config = dict(
    num_hidden_layers=12,
    hidden_size=192,
    num_attention_heads=3,
    num_key_value_heads=1,
    head_dim=64,
    intermediate_size=768,
    vocab_size=8192,
    hidden_act='tanh_gelu',
    norm='layernorm',
    norm_place='pre',
    norm_eps=1e-05,
    positions='rope',
    rope_theta=10000.0,
    rope_fraction=0.5,
    qk_norm=True,
    attn_scale=0.192,
    bias='none',
    tie_word_embeddings=False,
    parallel_block=True,
    init='orth',
    init_std_qkv=0.033,
    init_std_o=0.0,
    init_std_up=0.033,
    init_std_down=0.0,
    optimizer='muon_variant',
    learning_rate=0.00716,
    lr_mult_o=4.0,
    lr_mult_down=3.0,
    beta1=0.93,
    lr_head=0.00561,
    max_grad_norm=0.5,
    warmup_steps=0,
    schedule='wsd',
    decay_fraction=1.0,
    decay_shape='linear',
    final_lr_fraction=0.0,
    batch_tokens=32768,
    max_seq_len=1024,
    doc_mask=False,
    train_tokens=182200000,
    max_steps=5561,
    dataset='wikipedia_en',
)
Each number is 128 + 32 x the weight over its row's rms, rounded and kept within 0 to 255. Layers, rows and columns count from 0. Numbers have three digits each. The size before them is the row's rms in percent of the matrix's.

# layer 7 MLP up, 768x192, rms 0.105, rows 107-128, columns 128-191
104:165167144184133149127130172095098121116134140113124081110107109105123096103142075145139104178135109091140134121107146131088116126147120138144136126156125212083109140178154096085139048121117133
113:120131139093144102118143149133155073123203157110127143133132117108140145137157033151123122188097158188091094089107122121083172063120190186178102146139165126163147137147099137102096116123183180
097:126108166121187134113147134148156134142092142107117081124180064088153094114114158117060104143111105150129133127134132088158152117092158113104110109136185189135146090142152116125112166111137103
102:092185098120181121167112117118096157089115134103136091056098156184087118121172144105082101133061132114147090051121083153116134126143094060151098113112111137132127136137174117147076144159096096
100:102135108152161103153124086149078096136053198063132159152122117120131175084090095146127125208112161095093096087073136076126159189070131117127124099157039130126181105186156126128151147136143155
092:143138160183090186093163149146161074166153115114177120123107133050116158108144154090051152147096077113080141150124137172132099127111103086131104097158124166165096167178151135136118129100170096
099:109154099159110181127158152153114139215107157138183228085130089117109148130152079119139129078129146170138062130073154143153152110107120111142155111060086144126173154151104157148154146155136175
103:078120083127173106127131138139121137145131133117091168137101128102117067096111112130154096129197126128139048118068169103123084120163126098112141108111056170094167160115149059068101071115147162
095:161107114112145140145178094167139099185097111099161121168062175135045145062160106107166129164152089105152169110096121162094123085128144189140151106160086116182136077080180127074140082157135120
114:098149089108076090160070067126117184132130085074069118122123159142153163161155099138104132109140143136144138081176131148091113148115200111154066185109138124180135112047099119067108084140143123
100:159173114136090057126102095168190137130137135156094107122145158160128113078122164121140118135087158128081159081082130119141139123195099070141167090100128105174075162129161144105052210154165141
098:118063149133220108152183132091152103119146178101059206150103111176126127089164067179110110137100170118111065139157143128139150173132143146095105122112129097104131158157159139125102122081067084
110:189137145152190089176200080159151084172097123152144151162121102113102173133159158143121095132140153148104137098102174116133117127098123100179178154114133167102141121134079152124155163103073129
099:128083148047127206082121171116166077090137087115120147107109161080165189092155174150073151140143166091161127079122087110127165107107117076191132143183132167122183098080068103129129101082120154
102:182094120096119140116121112116161165152137116099135097219150175159091200124172135083171089098101137123100156128121056118085167143147103051196135108131186107179063113146169139073144132112091103
102:141075120120067099126178137087136181146108172117195095178094155099139152116100149113108106096164114092152179157138128168119131097171131183084128148148209180133140111179078139107160080100160118
092:075062119095099153129108121102084199187141100099078139139139121172159119158156072174089146116138128129150148097167136145087114115127122155188137051090106153113170118183112138156099160117196148
117:111155164242169104084138114130154110113107159169108142096141113107129151148188131143081104116121126138143157086125139186114085129092125079108054112106090157155180095139164099146179072096180124
107:143126124173113160155124123167071146140055178173096143130114144120102068179093103105112113184094143159115110093107141119145156137164095088179182137070139120112173104108172101117116157123114148
086:113140142147064086140056137129147087151128168145168100133153098121118110142170120128143085162096116126135095149130074085196113146094119188130116103084121107117121149088185075139170153086097132
107:120109159156131114139144095142096121143127107145117125129149068108092196073164193095154080124112148158099182135124125124155127133164115159130144128125102135221162175103116128149151179164184060
098:131146093084130172145210116123114105087146114100181120098151159127116126176097099109127150167124079091112072097085117150123132106083127124148135148107107169188158111121113154133169136121132103
# layer 7 MLP down (transposed), 768x192, rms 0.161, rows 107-127, columns 128-191
110:125123125169106174109175131138133140099084132128159057110070126153167164123129116148154127148138141111138163167123129137146160102175064079117174088194151122134162174129128052131111140126121164
119:088142118134139152145105136099112132110174160106134146203218135113147088165139130153173091101111181122099117107097159144057053083108143125146091154174069152123101100150088134128095158112171128
107:113154153108128112143118127114147076087111154158098159140090122137073080125142144087127113140119098094121174153155143158044125112100105200085129086188153143113087110143137133143148116134098140
102:181097107124137186100162117103123109084139142174088108133115091120163168086142140151121181150099126159103127120158104152077063142163133167102135116130057103124142087111083130180101114148101167
105:112151110068164121152204149141140096102101074075126118084125152119146078167065131139178172088113107123170145111119123108174098179127125133164147171137171119168150087169103113152090134113118130
091:108038174087077158082110066102069111096128170127181129101207091141153118132135129158111154170150107147110085125156105158120210118166097136068090222100099080141156094106101131138087075174103171
097:111140068129171066121090085188149119099139134115126096155162129182150089087130117157124149172126124135133171166127137121151160108144174131166146142130158116152111188107166156123096153147073169
103:148103103142193151132094134079113135119146073109162144157087096076068096178131145144191142134170140094165077121091139157135108112105138182141135069136122126111061112120121153149145118165132155
095:150126174153157077061134117123129144147133128173129177144102158159171152117143099157144149072118120098119135095122126169143105161151166152174119129100077091148138131096123152169084168144170138
128:139106080130149109095138148156155192114076128117093174124131130178136094172145104114092104113140125163149090171137116120133190154082157159096152128145126129162189092071100116057118131105128195
101:090209107111111100161141150128100121119122146082077126186114119101110119122168156114121105110129147081174148155080158095150145025121169145124147152115087155138121171156119099114142072176089092
106:154067090218103107110114122195135098143160136196133105100199186126172147111110094103151139118150149159131137159132128145118146173085109077167130139088123154128080094178121106129115116126144162
103:147081123102138165170093104131082109143144138111135102156093100145135156120152121088060133150147174137100143118146082192168151116128123183166141150069173107076121136128139118115075152179147146
099:139197150136132139175110110065107136106121114144112137154145172191075089197111153068135060085186148113098164148153159136141113137240140142111104124083131142150095173148148136184087096141140120
104:168116125165103186080129159155185201170176116092157169171155161161110165085093121128127098140153113129128113108135103135079137196097144133138113094132078142157096144143159192119088108147086151
099:084182095121126166143116150141156167104146134077081099189105149121131093111120119120134140109146078146086127227160048090093087137162154142174182121131079143091146137109155072149159071129091173
092:151126135104099100075169035133102093126119129127120104140125113117107135091107181144101123127105118126085126148126171117141127112150082143150181114142118128141126166131139100119163132138095117
110:147143129106088165111146120150106123136089142147166167092106121145163089156126115120118104119128133175117092136139115174255137147177086166137116146145109137157095086145076179154091151092080114
108:145106113104150098068148143092107129126106119073158102142088151120136098123140096094140156085145135130117155081110107121081178084080151119090147150088129073189152158100087149086155125103123127
084:098139093079136148130115126044137177155076126131152194160185147131117092132085082143125114120161156154077167178126141188163146102144075140102107161117178128144072131144102131118135134114171122
100:158130131086157126116112122124112117140102195175153160164157156145085087138126160148073125085153096118147159104184120114255111196101138135146123146073095101097112134105093106163123073064112145